From a checkpoint of a small transformer trained on Wikipedia: rotary positions.
Each number is 500 + 50 x the weight over its row's rms, rounded and kept within 0 to 999. Layers, rows and columns count from 0. Numbers have three digits each. The size before them is the row's rms in percent of the matrix's.

# layer 3 MLP up, 1024x512, rms 0.0436, rows 105-176, columns 0-63
097:540531606469542476541494507590502450554508553492411478599558518479566451582461542474530491535504451511536557515536493399523407530423507537460487598504460443529514519506454549444513600439533507
099:515375470526444521431536584377474525554588482487458555546381467471480452482437540493488504541522553519510493547462518499463545433558496474468510526529395540530474521462356542327515535474490414
097:543482460455438480366473427491503522398505442519533487549571599526534625464569491508547516542627507454479560484553505567390513583495497442552554481451473564478477475491505525444581538611616479
101:407498508547510485496488463466520481499564548490575490537514495495466488560437514479571479490544580459482462496376542439471477549618435483498414516442368522603547473571508471510493413545546463
101:428508538393550425532458478458480457570449495506560413595492488503491411558513439457503481508492514481530508483433541536513461517464496446545483476497475435478453467508452551468489589472530452
102:501543466430554473543509528524608490524451581549461457546421493578519444565497467446462538533522420489518506521484467528562530408457493528508576424522539609547471493486462476485588601429480547
101:485457577476483553436556555559552528562529496487473477538401489455549487474397529504460521447524414485501481447514492384512510415508465442512532522494612541445441459543469341545523454546487482
099:479590548441499529512513513440477512482475547519480467478475487442462462477516510537398502530526425484429527412403489514542529469514540554564570453578533581582519512526521506518514502531503547
097:479504563540499412512565557615548502551517456530499525542436536512509519466514513500495548498545573477556489527485436435486403455537526479512503496492387481630463398479461489525480486502502444
095:416481568569475500513607403435524365617478504468461443460516575497504565460489474564558479458544547474472533508537475462537519569541586467590588485540529438521489485495493509440467510505418513
103:475496406446530548458505548476493460445496477486563507557555486455488518400536511391551483565505435449435541416464495450518481511498471509490467667525529486514528513435432429508513519602450521
097:490570509500502473468448511504539491513562594455558591539545424623487534484547522433570503433558493448516410488627521498488512531557500490501476410389570542463470597502467472523513447487464485
102:527481445601486567545493540455494542623490493537500505533533548476524468492495527485514582509405561479445527528495499501530551529463452592511535499557520547583543546495528561554556388530508569
097:513395464494429482518544446536502483503521529459473422486424371543512386509538555492536496608519569468475467460422473373515629403472493541470437521478469443506467517617562552531461417529475435
097:414545519474645422458549482491479452478507452480575429515477502501518482452503518474524499514496498585472468521517510485480491553437542473551538481408539495392452466520560574503484396529552520
102:426573425553527395520560514519492630559530562489482460414485440515509418465539538520507464501525527572573517528604450491554473506507475511525456525576534487539460562569489601488501436563472442
099:427436499604496564463551446590527433579537489502455498525524400501567433568420515558476443477407537526547402449561450550478556447485555474454505488544478543460456511463493527497532494510515477
101:537565344598594553565562445495470513549497424514547513391549453460447403475565448444538456605510498467473561511492455477516455470479460480529454463594564580433426479467550441481402454487556546
100:529469422518528462547487483503419487580476510450565427538575538453518468487482566584485522572515548552509480453572407439417527558568491517465536499474491499479514451581488539522439441517460574
103:550473543441504490489484427522498479542491542517580514580576435432423546520430511532527576480519497517431531458456489547481452433417433445471534581504500436522430564485500589507535527562488439
098:507499450514558438535537487457462470535492517473470507551454503487540500507581529562531479407500429489524548469515533524473450450485451402512447551501477511512480480531445516448527491539461562
097:543559541494577571517584479557539536486476601511562405451479439463579485414580541515451523575531429552580525465498481431513571540379456524530543411630463447509579509462483470443563514536505543
101:435487385438594537492503536503377539416512460489647540527532409445439577484465519449538481527601496546441476470502580575571452513449429496551468459400456497464586453493551578503385402413498464
096:500622513477509557472513503512532566497577473479625482558521529548455516495475611469542440555450551499560510501490515534469457466518498463460410482507599516504413561464517481434501480497503525
101:523522530436547508521576511472466454434528504561547440498494486547478534540495563550551512460401449484563578497507517444534508464422368487501477509497587635451480527549401398567529558522366480
102:427521542535424568596587529477516467470500403491498554413543495515416416528444449489460534441539509486519488452540570481528471519604514568536529510513469525524461621501605494515461411482484406
096:496478576487398587469493432536571406537473483450542495479435507476542507464576618498566422369503482455460432548526531551445498506509581542447417551445457525523447486478451521589573576449502465
101:466514507465444497411488452466553545474435565555566506503517591526464527516490424515480439421431505500535516545511651405404528550521436566512514505523476555481522522604466475510484625493337473
099:461488461416366542458461470603492435459548509512416474455514484600533517547542441466476422429502483534591523485459447493498539466561484476579483498587429470448366467528488542467555474503552481
096:457421437498487502457663553550528587464548429460488547546542468476522475500458571513566468524539578491422510463567582574469441460421470433600550553498544500449485516529465461522484397439430558
096:489475544469500497475531520530492468489539518509469440516449548478416468564523520452477518596533520466472422510484570483499496453551502429598538479481540527465485460483474490557562493598450389
100:547610536468490473451457411564419423489496522525507465485494508510540502525469466519557504459454498506528485545443488462543504474492462471475451540536531538518532478541481508553454503502538525
120:492566542562549565511558588610510462511458491493514488452536412482399549542478577531467571464490458479630543522491461514553429511461456533510581411566570420413455488470407549579510474546510538
100:438393495522526524452450564604445445528484579494516434504487472507448454490546502468491494534485488443401471528532508538531429447477577554451539559381485536404461466430438529537480546624553500
103:496550502491567470465500471451458551488443597440597582486476433593606551526596525453461570491627511492565535463461515419634493528489463572413468583480562491470529585488545458558525465529426459
096:456618492483479533593434557484484419608471528531546556484560521420494530501493467551591547527488496551524544412543573539470630473610477540517451530575477559506439527581455553411532464499564401
099:604570479502585456466435485523476483481491483516560508465537628448565532434499548510480460518432514481488501492495587476618523548554475539497488478444477528445563470569462509444466467492523509
098:535491520405584543574456528553512450474471589519507450506536605523611488538479514522423460530517444518475506506518443473483497505438499495489556546463541490632473509468423546595392510466518505
098:503423527508546537467486510481490483550481430508470504469581478433554488478449519551511370475619428527421528483466474495503495445534482438458443469510535549501475451495561510607432500483562455
094:536463517515526494534461482586532565499624546532399505539468432497465618520469466532440497472557467599481525484531533477477541499409614448539431527396456508531443542519586566533512510466496517
096:578536481467483556516474458468526577473530529510536566508514520487503474490527554447464605555602454509478536468439502544502523491556475485444464482508490498520423549456483526433557438561523466
100:495493457520443499468496621585452400530614472505597521411449488539497505627505491489524506489611504460456452466497472504538465492490475544532511421570433538491459428530489525527592523494571499
098:420559573528394534506538532526560532572429542519429492627444580539458505563528535462520542556501557554469496543506422473433474478523648530534393580513459421554506509575430486468579468481335517
099:428485452528442455489553529551521464567577409442435524497565443500522519500535458624481462473423527512489475529416464430638497491525541554500537513432440417571397459514532587447520459503481529
098:510569472532569578498587555505570583589453499484504433568443447545518487535444475534477522505452532518526438464580375579518566503420551453498529497463479608521419489477523491525537438579335496
104:590446543568540465515457516461467508458491520587525484393489481554466580550527445475550492519418430570489488483580514540502523572519600481510515541533486471485546513427576590517470586539536639
106:546547436477500566485561469518500509485504465515467483531571487483447478427522479462494488521434544504500502453473431539456514525381516434517564446518483558534449498520553404536501624519515515
099:511552567413534516457488577524551509441426541468521499582537474473534440658477564551462397537534502547462478519551514560588539452531548597468572476580484547561576630588536456518450522446506486
100:536481498485429549598494455470430418537576432471524503400493516516472461473542430526503526454488437516408479471529514441501466579540516421528457479517493498559473498546524516486487616605574401
101:436430481405461427518523432505516487450551496476549521528482525432466487500539497501522514506553438573514479450461599461479454381622542558428538454552503478557462476524533528465552472468516451
099:483531498421517512499562580480533574546461523478535461520370525643499470396474470585421544471534475606474566502491538494586475517433481558469466448544456535473499551458485476513494513443534600
097:547477517599524416467547579502538542549441396574567511554559437524497461418431555521523432650464512420547565545466552464466529521431475457518421457412563546498475560464509452445418423544471607
098:474483547602483493513541548541454552420502529533449497533466422603364472469512446514518523415499490452420481492560475480519517481568557540505504459513559502425503317355445484329472559547439539
098:583501558472441484498499510536583510496502422457511476581560527479583515509512508534524509579460515468546536517431604443591484483546431499438509533434547530506565508476441472487506533521598527
102:537556578539472550493498477504490428544455535438477573514477442463519516451543531457429415506430523522436513576555389493570527505541563493493495466518524501509531389486494579546471513528564531
098:535538383529426522534585523433533501398655518479399440483511481425517547505490539476402527521604430520574549492525408471449464536565453500511441482599543492460496453505502535581502501515447569
098:426471577501501557493463530554505410540520562443487564439537489473493480480489511525483545464444512530384631562517543498513474476426509555478424557478485544505480482469538469488621497618495708
105:552512557533484499503553550451495529653448563453527411383488460583462554525491542527412444502576470418567458560403491556444499519470560498415394417476550510534506440481400416513493517419550552
100:535510586512530553506568447458448424458565535495440532502501396461556582529500477524495451513509457583460517536492446529485526517447553497447469563483529442491477407452408579548551394533608530
106:499549382482567560566484499528503497494515516528465404503567498389488494572394456537413459579510512512478483448493530500526498490492534533545433506524378515528486530493499528522475476533529489
100:457665381506444528449460481465487486457587532572453359514519499582515530524548475569580485480420509605472477428475486426531496474594509453483557562499497495505524541415566458552579504532493457
103:469516519520422436509565552517474444546476519493439458489490469463482455429533467480464482498558500500431424468450527523527511466539494542429448542502457466489429451565533548536451602527502505
108:493442433455490454460575433482373492547444491574503536418511465511480402486494459430536441480553545459454535533541564479467517459460529505538555472471466444477497433475564459429483411464485545
099:451462529524461486533496467544484480464513490464471587394538592570518456444488462482564446445447554433388486573533575506469498538579552534563473503474473455465545437470384484467473551474548555
098:555491415468558530575551505461574561438509578447532440459518480511525489438449414614454427533519476629457534426505529473406444614500533481466523504465509584505420488540456573433454542545529396
096:503504506507503451509513452446448523563512476531444476491395520549486465507496479521549484470429485461520512502425534459492528486611440485490446522479491453490400563480520534555586539479562505
102:437562492482541526510532472464562424544555463576585578487478478527495545485520516441582417528513493439513513485500545539536443527474499559554523526574568522496448495516485453483484603494600622
097:513520416474501486439560423509418576465401418478512513493489489500535497410448450558446503477587525593541508499477466548431430536481465582553563483377525493489498487425459423433517463538483466
100:449465486456497533522442556435500549577389478461588498471484540535514493536487521507578364480498577451496498454552557522557431518520479583637444575511487547519474529401515462505561534595412427
104:396450519530492528569482422519441491437535520442543446451485521533571584524470520406562556490427537557424410526459475515450459542393555499543514542453538516565532481537493570475416351509483442
129:490431481593543465511427514437466457522530531551472459406446501480517472455590489529608510506480355456496411481561535490421452496530493550450516534500425532462488455522481537527538443555542474
097:513549572546541483561545516565447513485399459467479475513458569455444449569470534456550626494519406623531495601520587585482498489530422449535464454563537500515465424552483484402497444428395579
# layer 3 MLP down (transposed), 1024x512, rms 0.0436, rows 105-175, columns 0-63
098:525549526488529548509473460495585537490534550564519467467478508578510471505456555457577471536468644537552482559445554504557538555513488517447497442476483376470474467539518499461418519491511487
098:524483433447472476414480459479515540516582528443511549416516486439504469573558510544520548457493538453510449539404495407513576469533491451453586522389508487555570560557503513502603496522481513
097:604555437517495518454529497513500443490476520539522434527565482499446448458567485454442538503570484540445531405494506493427591496499559521549522475479421491456576576416521491530500546460416475
100:480429434450596462483519504595431469521429407529472545512488504450483456602464475590496455455419533517480535491542587532573496547513475547455398543494533437548551487502496472590517513560544490
102:456538463482476537520464426459499539506543458437552467547653449504600531508522492485474460495498525487490394573412424480566543485472495528468581446538545530515417519474465631438477466514536453
100:504520448489567535468434542380430468422538492536425468595380480511451522539493453491417453407471453516514464555477480468476528490487484530490513476478469531535482499482503492534410571589521530
101:442495515397560471544510474615483482476562466498475548395511452511507440440541409542512435517504559494431582442515449544450524400411537508545468448478555449513573489524513503538513496536529479
099:558714517496470583526542483592569495537501581525525486561569503483440446448491463518458485520479443484517439517551457474503485495479428528481437537583421558502496581487516527482511437498550510
099:475485565531496466541509500539491517535451451433496565388459571565514510480477503451491535449446579514317398466484499599506495485592599541515510510438450434470538533474521458490499489478479562
097:485405502462498495533491478480476545399639478439525549622623424501431488490440475452483429406625556582554499534546495602483496508524598451516548529540393457435552404533479599445477575455585524
103:607465465460481442461528448463499431441559526495531448521549569426465516460455528511498478462545490513509454571565471521470481534485458545525490550445502513475490438565469461436517566603512467
096:509527384449463463460526515410583470551472496508469432423531578517506497467465433454407434545561523520502539476491441528595502525498445466414531472484487471447520555439488492526494527516545555
103:570499485527506429564545507550496584577539527478580511401442568388531563488474535515477626440459454490442448414444480473572589517432538601449431429579453567492504492512581529525526513541502512
095:457473507485478457508488418452474464432566511469476495495522530463377528475501546543500568455499569462479407567467537431508568561499581457504550553515460438469480557547466434521468481496453530
093:498404488495531477439547523516479471440489437482512477384480504550458476527417534507444486534575595499408480517421460495493478429561509448578532478534550459498601465484561536505563486582397469
102:561443544427494480469506543552420487472507525478480432416563489489475504512476469498475491445533539448500414451514571553501502643473489468538450420499437535508492514414442461553490413501420508
098:362460516487480515622598544524570526538478451491506475463574579539538446526490413530594496544500454431538442417447512474463489431496511484518458373496514489499518547534453566593570528527543488
101:460556469534472513535541433489485495579488411540461549465432507473482442482533512502570516486539489521441589616485590490404530615602448520443536499483506482488485436507564553471404525485543488
102:402588577410544511565539463507433533569519573530477365537540530508501531414470467508620487470512572508500480379525483507481524433575508542470534510516527453382570557557438494570482521524537498
103:430456530573468565430483586447458426526445450495517491506554466452451487456474492553422471536477393520562580467468515600542443451454493637428531517486525469502412538526593418577491504503499497
098:570579436539558501579525458474548521500496491502545555535494507556540539501467471519530518507422516611510494441483531439529392479516497554494503559539464544537533469467508484402446513460545473
098:455464507544611533466518497393512390454424443467489469405527543528496448524540505510490528465515495521564550530463554428518471415497440427460507548541595494482511481482502602561577622488511487
102:450448513527465540439521411448487431517506423572615445418501496469550560552613508450516505408529432459565475510520439447490509468529494503530415494489574536452464467478436523508408492471479496
098:457555424481517538445561536501504510523447506474508464568507520502499536514501558550565410508488466508480542416500525456507566541511564523390496484532518487565381590468484447459425527549569581
099:405515558484489600515463477447539461509456495444412488433487509532576544476537496541598541537512539518490524497510471494559481463471381509447515449454521525514514530420548529425467532533499544
102:511434568515403493523623417607501413472492615439448462577565583476536503434458457539495586473537544444589418499393548476527615431462446471455434615537475507471475541406523531532571541542481491
098:545524528481533433475600504477495616489429467396480552422470444486486542517477563535519532454487520480501418595485521584504535522568541458479452570489566497559492514578512522491544578493447573
103:421516613522511470456404586526482583439601578447523542554511511508521440461504434552510495513453452454446577442479446473474531484532491489426502472459501479526442564442472538521449408490560465
099:537470538416537520512508550504415540465441552461537480511536512484458547488485493427494467428504452561486454513499439480587502499379430564462570549457459474439541543496473462470582443517459534
098:535484427592540493454403567579513504520510507485487493466471498500447533510573523495438552457489477450507534429530539449497597576423489605454510494434397484450463519546504461548473505486405538
099:573510564503581544520569542481420414571557453485573467555537560504477450518516523484480508500556578524503483471538511593479540458513527616431524436499523508548541549517645434422532506469557463
098:614482517518458468481624578587457533486431448481464514497629551515527506509536545493514452469480458427463579563393525494460435453449454546448584549485481437440491505528494493533493417503552520
119:483514423498549499475528520470407472517452397511446496550530528546530514524528485537526492437545539513491574518554426517571465430456489469510569434557566450402540465507545421525546500487601518
101:592530388502513502493514341559495453548541551545574500394538476515418475426507523467479456448369484413548501447469578493419484488493538487556524588423483473502567514441536490520548442542553538
106:470492480411596552485426523431610475511458567542553549504439512568470469450479440524509541516541524464609523560521522475492497469471418518420381483465620554461540504536437488501547490448550447
100:478469510509527405532467558504462520464598445486469516628508599503447511585404560557507533474488528505509573549472444496505474439501478489567453539497528512449518461619535463479488497482581424
099:539539539542435536566531379448547508477583535518381500419499580512436455525522417404526509494532460399534489544516566542645493611499510516513488510450417506497576421565521560537511522497515509
099:502535524544554554487512500530509538512462544527504544433492537528497464517481456589438495538529580501443506458551477485436512575602485566579487454440502577619494525491483481452436484444442439
100:451552498445429528528515506490490422485486555547489493492543584525466449523479495547607509485466552453472504510537488524487450579522509517564433557484576525487476470519508558496658561486401470
096:629428501469495504599530507539440502491551424508528394420514512477607452610534484603493418486491529396413530383439568593452434419535491470502499496444489498478659538540565558630547523481474487
099:477458434450457458526462473470532552480493390576548534458425449514499499568553554499549450550581509554532453386437513400461481495519490447539484496511440469496532522519493517469486512503497484
101:473492467546457502539499543515497518514503552547543524501443486435530439478488554518544514549548518440501519379532491401486399557521444475362521525492515501487570472482455480610497599508526558
096:562547518450522550480435525486480545596509590402422567443438593495478497492433515497603488520530550559481400535540469451513460571463486364556512448528521487507471483522540529482542485607434482
099:484581464472537430467469453497485526468538525537483418512422498492491479531566478442473545566497632557466492565603425484428561412529440533459568584504516502502465521439506556508561531424420500
099:438515442508510542596471518430531596513474470542488607489567524528478493508548540433455491542416463495490521415520564505453474490496511508481464577553613445501557533472478442507503494516509428
104:510497556569566469485472507597538518425471395505416441624482448474532592478442514472515560464480471489461442399569558432584539479492497452513455571504496538557553527476510556461563561449523511
106:478524433517391524528571475412508456506455509355575560549475467495594486470576571495564540515487443513438539431491462446527489463419497588533558429513489532467542541514545452545617500462498489
099:556550504461529485451483559538579427549515435460436481567460515493461537507489573493366456472482472475569500469497489551533518531458560471411521521451491514428503489474561450478483451512414485
098:452487491406387599572482473530614512461564476466420472456532554416540442500490502516499561507532569521507420554578467545561523503468440462509369557549533497503538609572526435531479507495549487
100:517416567553498468510429510564481551529511577441553470612519490534484476559495481506506383425539432518533406445508499483481547436516500454448555484580444501526558480456500470425553420453558551
101:614522452428508490410464570515524461469549509535505508504500551537486487414446524457437415563457520608497534446521468533542467560494448480506551463480502528445501542479499467473446630532447423
098:592506488486508521488466463499475485532463505498521594473518458446479531509484472428511379532531428538498521430441507510416466430543471487495500456448530502448542518470491506468499485480548557
098:476533577527543536508497509583494453419583452551475430520472491543536398524514443482546495469553476386468548476504440486501526547543487548511582441570530469501413298396522484494441547421510460
099:525519545556382633498562517552488480535497454488457367546561494546477511532476441449604483551443578548592513542555467499490566536454618470475441466508442524416606501503502483523554461543600523
102:502528543492457456558360467420402503469437465488488560493479483576427541478550514527519526509480468487534476538514484465490539577609521526482409524537508508449539469590475477511541519495471487
099:465542507526590571489535580385541490482475400495609534472566485389614404469528456517429512521493471569407571504406443529570515529487461477474461553501502481472460515507460467469438450487538471
100:511536490469516468411624502510449487538554489553509540510614609535469603619551553532556434446506465419471542584456528480516501476504448540518518489413489493468552537444569579467582472475539503
106:546608458503508435576422578507539499512486468444483522492456494480519469522480483484499441493494440553548499571508471415516468506480512469405493560453482501522487415574566447412496575467532521
101:529512555400512535476497591452488520421616552461481549568493473528504582575533493516429511508487487564527446462410489583591502587467492550563425473476512463547450448536514505460396454441497525
106:535620549576497508506520552465523448492553420510467529473625442403556583518540519491496511527528431453441496539565501524427501512471520492451461497549526503531436544583518462492451468518499520
100:453527508509580462395503462415521546505529500536495465470504470508411478436505499484465488539605525520556518423494453495576520517513459432619558494553530525523463565524483590442503542548588538
101:528429496459466516487470539556415476571435419476448527552559526622499480580504418439470498462526447523575415504483549466577441505457463523523522598511491399456452496458447504510505525512442499
107:556533563545573528453483506537493418475500520543518488479443338496487493486509565520537537536513512494443494543540502473432439434465571562439446538573473450521423358620569448500457548470571473
099:471526499467495524495463480593561414507571535485478484519458540504543555536618477458586469558471388545550437551490495440422560536571534505493485541371492360452526470477518510483515456419519521
098:523447558505529533562545532518585571488568481480470489493496506458535503490553619474506598513427550419471485569483660472389454585511484476440563508447444479483407482515520473542487515513553532
095:447469473535491522514400554425465437557484497556527570515533553529536561403528562434438517618569499449547476567577479590524464471445519560534498515496517537399493415522577512435484528507495537
098:464509485576531463485522538566499483522594483522504464513483455502485428436475553530551484585473437473522528443547587413604528506415438513543524496490502456518430430508498446508596528487556512
099:508479509521461472438541544416514548486377589575609496462380484436515489497610506500545480614390458548490514561368557506490565487502401514541567476469446449467477544505545472428430539448494490
102:535544527402537600424497481483462488449493397530483549514562481539514584518494561459508419480499545482507473578460442530523481436547503497538514469399470591501459493495512500530580532450494532
103:569499480472439471477543456447506487422525438442529524495479478582443515425472494466526521561511509591435456537510518531470522564445514444525445444496419516419509481523523507580526433481569458
103:548513476508575477561517501533426520521524481585482435477514540499513460474513482505520563548484490496428474539474491513476494446519548555538518473524505524522466493518522533528563486501517450
# layer 3 MLP gate, 1024x512, rms 0.0436, rows 106-176, columns 0-63
098:542482445459579500536395522427528453558496518460445536521402504452522442576609568466488581444551525515460528549276517512528433429574464344521482423501475635524543466415504495527533436482453575
091:443545432519486541459592595501481546570552544515415588443452469506525437535415472500479565517495525428494509540537499477493549559490544490519428390473516482533443454551449476450441534512431552
096:539499517619563538491465480449565453518437501518485501510545565397565532560485513527554475393490537399553449435478486539538517530467501578567490489483551539503514503496477417457558442526572557
098:456493393561597536523430521467526525542534508500481393555483403429488541535427466512434451498601457498527435469497580459493528468551505568463527554510478433432544519510465536495489424503446572
102:523553425569453555509458455483464514480472551550465505416495452564450482489484427460490557533586435513465566448505481499443456485490456582445447444538533484599513506490578495529461495520567467
101:493508536534561461486446453495466527565401512507552464519584512475570478540537464433545516556489446438630521509431435538558456453555394549490449549578526425439472508499443546536562399480554488
098:478608465485615512481482475481468525434460515548429459528562470434444477517513468533424575477470487587547432452599526446571489453507453515521497450483528467527493501546459534491461437581481482
098:505551518513483462505507484477486511535466404546473590489482522479478507522579562511614548437571549369531452479465558539568479462468561481548522528534482484402493454512544556459473463436579457
097:566433508502466493526385412516482535508540475533442471453503493501443561505440552461460420425567488481521481505501482412540503417519502515543542506562418405505518516549415574493530553367506479
105:557525398593591475520472496452474480466508425532530468540569548485580522502501541525458565546540482449417491369563529510576514529406579499538584556609557517561542525479432558465540532457430490
097:506601509453493503530469431498515541502527550497505518389467465448490420459436455517465522564512478544587492471519558517440435568553532478446543444501498444380448514469548562469527524521499451
096:464525540602533503600425417463476475492627545515515487442525513481615484479530501454511489534567573464544488426480540391489549539569452558431480507521493544559507592529413506449553525443500540
093:522541490506480467455479597457452593471483441462507463502425478507503475576565546460541599479485453411531536489575531480492556413456525519476446486457561516533531516470436481539477576519458439
093:531505474496511353400494546513437482483484423462468558390561488529483436451482440549546443462523507492477436506478462542540505517414556452460530493442459532434467602510581453494457523541540433
104:437591509474457441466541457433480551506504503449538561594497540494538562432570384410431495548558489484517496446596569447475486507472556546565532532533521482494570501576546507451528482563489444
096:484448476485524513510502654465494472500479474604471471442460519516501581543515579543498513475450479415495443453389509528519492454542513552496576421483505464462430532503465513471495536485487629
101:475492496607523462590414453371534576494515475570523450522553423500499433516469510497520454537473522421569493490468512482519462559552439559487456416533539486458496535562563556488496565492476408
107:556428531535505503540493461491503476543535453529525488442570635496537453484591430483495481514549510485476487489583489577469470504349538547435552432453597516441485504487520445522520567469582502
101:345548465614489573454474469513490466456454440557451402443557460403487472514461531496380518521508465586573484455480505453464486552543560475523486520557607503436563533453474407461539520623514534
099:551471636585530534519514527516494555482471587439497504499540550447519565521485582460529465491498562400537540456528532420570475446486434539618510409530417494467504520476407515389507471497410430
095:435507557483453373577539518417473499534590520532551455442535446567541488559509399569538446519580506479464482492507479470415476500572452532435544527515528491426461461557459518453498501513401564
098:543489465494520530449439503442492470525449572465471465534493554472580496545490428529491480558447537427455541488503490465473405494540513569518482438451489490455450498536475463451484467440456481
090:558533576442415461525478526534426474488536424480510537547493538462535482510477464498468504502476492493564474526498506460559571561487497519496426458451501600431485588444438552409477443499426442
102:532446473393477475470536527523397482455524565462524509442559481465497561459450464456370491459588494556500513468540494493505523432569548473548442461544470499543542506524546444520520562436508478
098:465449509494433439538566554482522542569509481549438497533456575519505502446481498481484541457488504505546471518454567444431428488473529495547479512432513588499531530545506482484516500490373492
091:493439487590468535521454480479476487568514469556509500497433547463593546489588462451458518509563424479529415505556513504385502492482529543512551455550507514499477415456490426507579460492445508
101:474510573498606507525575496533530486489474455487504457458496508484489449547571476454429404462521437456461546458543454475476608463441578533489445447534521542487472531522474429431570597488559545
098:432451491547562549634469447471467543537516460529422484481552493450455446475567486546526448442517537549454490453468558524469453549483496504486592450560538588463543425506470491484467503527468556
097:516540439524497520549591448494468435531516496492577531439491541470640517460586551455524469464473514437418499476502535450525480497417586540540558525513493541466408445551466524519571426473455542
100:567529394488488515530485522469481530428420606499501462493582464443539459582587475447457528559544508546541476431456478502592467401451491385461497424597551550427640556579473475447547438475534518
101:576518427486459574577504415539477571526485536553503537440407521514471577496511423500567533449632448542557431529459422413486370491421563559448456498484464462501533534434484512440440449473601532
123:540467468504483373531471524527428520512475486556506501540513576478564541474520482515507497526525496459485472448510542476461490516492539487554489540451506507492482465501543482491466417482454539
099:494428393495592552417429615555401511571447588542413545468574472563524387536536508511404537564471501511476506505487552511510476503505387451398568542408479490460570490534484523482486438487512554
110:530521601538500531577428480550397491528504501581548452456523512528609482606503494382504514398419497445518503466609519494478404441533537529535473450526429515525505608492494530404559522417602497
095:484505471518522510486459558515458481543424524489508526424580517604490520454505439534490498569483409513470402455526515430574501514479461512469479475622493430430503449528519554446524592498546431
101:572561461544551589531511474458445538594553491498495536504531484497594405459556458442467612511520566601484551459474497474390561574434485537489577478489491475509562506529495511502603390468518541
096:502478488472490467540437518463456551450498472393627490589544535440502388488593423450529517412488492432397523450513527501381490497501459563523471491546434509505554425586487490546558458432481429
104:606484506496531459558437471376443488515478560489466528500536482619498479509480488469461573510581467446534474519505529532461477451466415548428616495480384428576611569411505440411491488472604457
091:533509503463478455614519422478522528516481402551529464446533443432501437506507533464570544527552515508536558514554454398524500463530474519513447467471542452488537521511525498515464595398482557
105:537428527448396517485456503437449475527481497557546494531515459526576431457610435537542472430633522455472460518521524474499510387442538494484485497540492408483519389551449535513489506447508484
100:579506539463553493458405518522549490459494474524577481505517499536522449430516496503505523520516417500497395538463432424486416484460440608498516552547564514444540427461430563504497476492383505
100:509468463544456432467459503572546558499458517573493407576523567516438560452532437521432569488527489532556507515597439455452492339518551545506476472501495490487436502448518515500540548475544593
096:502567529497468479545520649516523559551507408512526488564454526475509519579464426552516534492470467551561451512468578396532455510461587533513489515485568484522516483505582594499552547516469490
098:491447518589517443470474496520509680533457460529524542589521535490546535467523483538511500491539610506504505465490469445593501385555490475516534488561441458443529491553522485522567494512512541
102:507506396450469500444449450503514606389485501522362470504487512516550450465576467461529528440548475449507583543572524591535491491486523476494473475469532449476553426517511515530574484429523559
111:512438501549516444590441413489446403532542420522524449381508499467447513439547523469518457554593465579521466511472417472511486545499569530502436521570472534529529378534516485488473494423491574
101:631548504496420469687457487516515569399441519441472456448540486449493487597515496471441547561489549577442517446563461555480511488550514540573531513507466402448533577466451557536531534385547470
095:423456430570449556492558450479426548435409556504469411474515522544427551500496492516521521527554482557459443558500555494446532538526533527478433448509527504534593494546521471488491429454558497
104:492516472539479547486611564514485482563518466516528517593532530512566502473493513521473563510545437428588441531481486445455469489423476529465523496600319551514570537565476486537469529518488499
100:490502475549531540454493448524376501613496404532526493447486489472597427425441495418556435489513510486466480526530550444525497572467470499553513574538482388514501456485446458478461449476502448
095:487465463427460601525532551415514513391468585519568508486524582528524525442455541474516565447467404522432507469524456479573499487521469586466513502391496528487444391534474435462530477445459542
102:543512557501535477580451473488387452528466423575493526426578586505540505557495469512494520577455525462546466497429418438500487460481527537537509466496426504545539500544504487451567546447545466
095:470591452510463603478483530527484514456476541613473584551475526433556550472512476438468494422562396529463533467475453496470518527521557499461531503479445446508579530521462565568522537458463637
098:524541505526521532566492538409423496533598449588580577550439481539495453416577554495444577570528589516464515472532475450524503426528470433407514372502552489535513522479585482514490545440511501
095:531459468470492529554493443378460465517557466475515500496480479543567450406543434487507512554484475434454543518516495569491465545468526488610524497485464530614447501507472467486461493574475511
102:420500487518543497610492456431447477534450530563490541455474517599500461436567492482579477603499520483531488507478479485548536528569446548556497435464492493535525463459520504512563515503436547
102:503433470470571444521540527577468318507534432561532546448544489543517511485554491444469505533570415473477453459519480480430520546404589497527520474506529525464541493472550466535537428525557481
110:474533526465543507517525511484472497532442498577485551511486516515483467508535529512614507444509402526498507421537506492550481492491538532508479490496480542543546437548441595511583440529565538
109:545581473571544450493442457450485484500433467462517543518533600448520397502431483367520536455483576493482560611441578461552436463552521467515458459510504501525556496480494488559452524492439555
103:521507496442495468452433469533520517435466532496384468457537548427385446543567457565564522484572520443528473428460488561494425517596538582554562502520499510534518461534493479480533451508433483
099:545528606502560505543442358511453508428515552469510491630523527656528532518473454494474553385495503441518387486459546508413450486498489416508550472523479542488531507465456486494545560515477465
105:475490472598445507503496479551484466434378435491503550473501391492619452502523474415516498472525540495502538497546469585346434541497483498563515481512521518431514464525540503529544518498539519
092:502506521487539544517428499493396505439430399578448542411518483570440484535493466518495468473514506402493458492602525510479477462508490515564609397612449583532578555541384523508484456447493490
100:548521530437465428475453566517496526489453516607419551473497497508456525428543425552512530457404501517445485433549486483442586563537493593513394512440512551511492452476477591569487517509537438
100:544536513551555496551495410519542491430417447565536507572511438479510444512590490483487461474425521520461521516490515522564449494462393422447467392512554529522456490453481488524552501538457550
104:510504510501395443541548416501523495464566499446527510487493540470468553607477464459510552405560526537517443501459593380457525528554537495441450487418500491530510508481551525468475525448458568
097:456481591564526444511500466454450462409442487527467452525540326469503493383510518410483553475658459467524529484481451477461504473512493621522499530435445523530546487539514506551542398463495474
097:495498506520453530553540501481487514580393538473427468457527644407489472593548464506420456504458501495480400459537476465571458496503506522547468443582573413454530519491493502527507516598544497
108:457520479563530430572587484489440512525492497490464507525491624513550483465542605498541438512428502525442514449413562459534419515458531521487523457522530451448501460517494560445478463498376450
113:462392583514485434553463490507491484512568516546534482412471521458583532489526521485564614546519491496445401505560481479463487485554543638544410472466511577497490438607532459555524472531501482
093:456452403520472516522500476407493479528554522496505457506547492532546532479440446450464449526526481557527476435524506422515492478469447435495529496413439468451529495468546495521509444564496486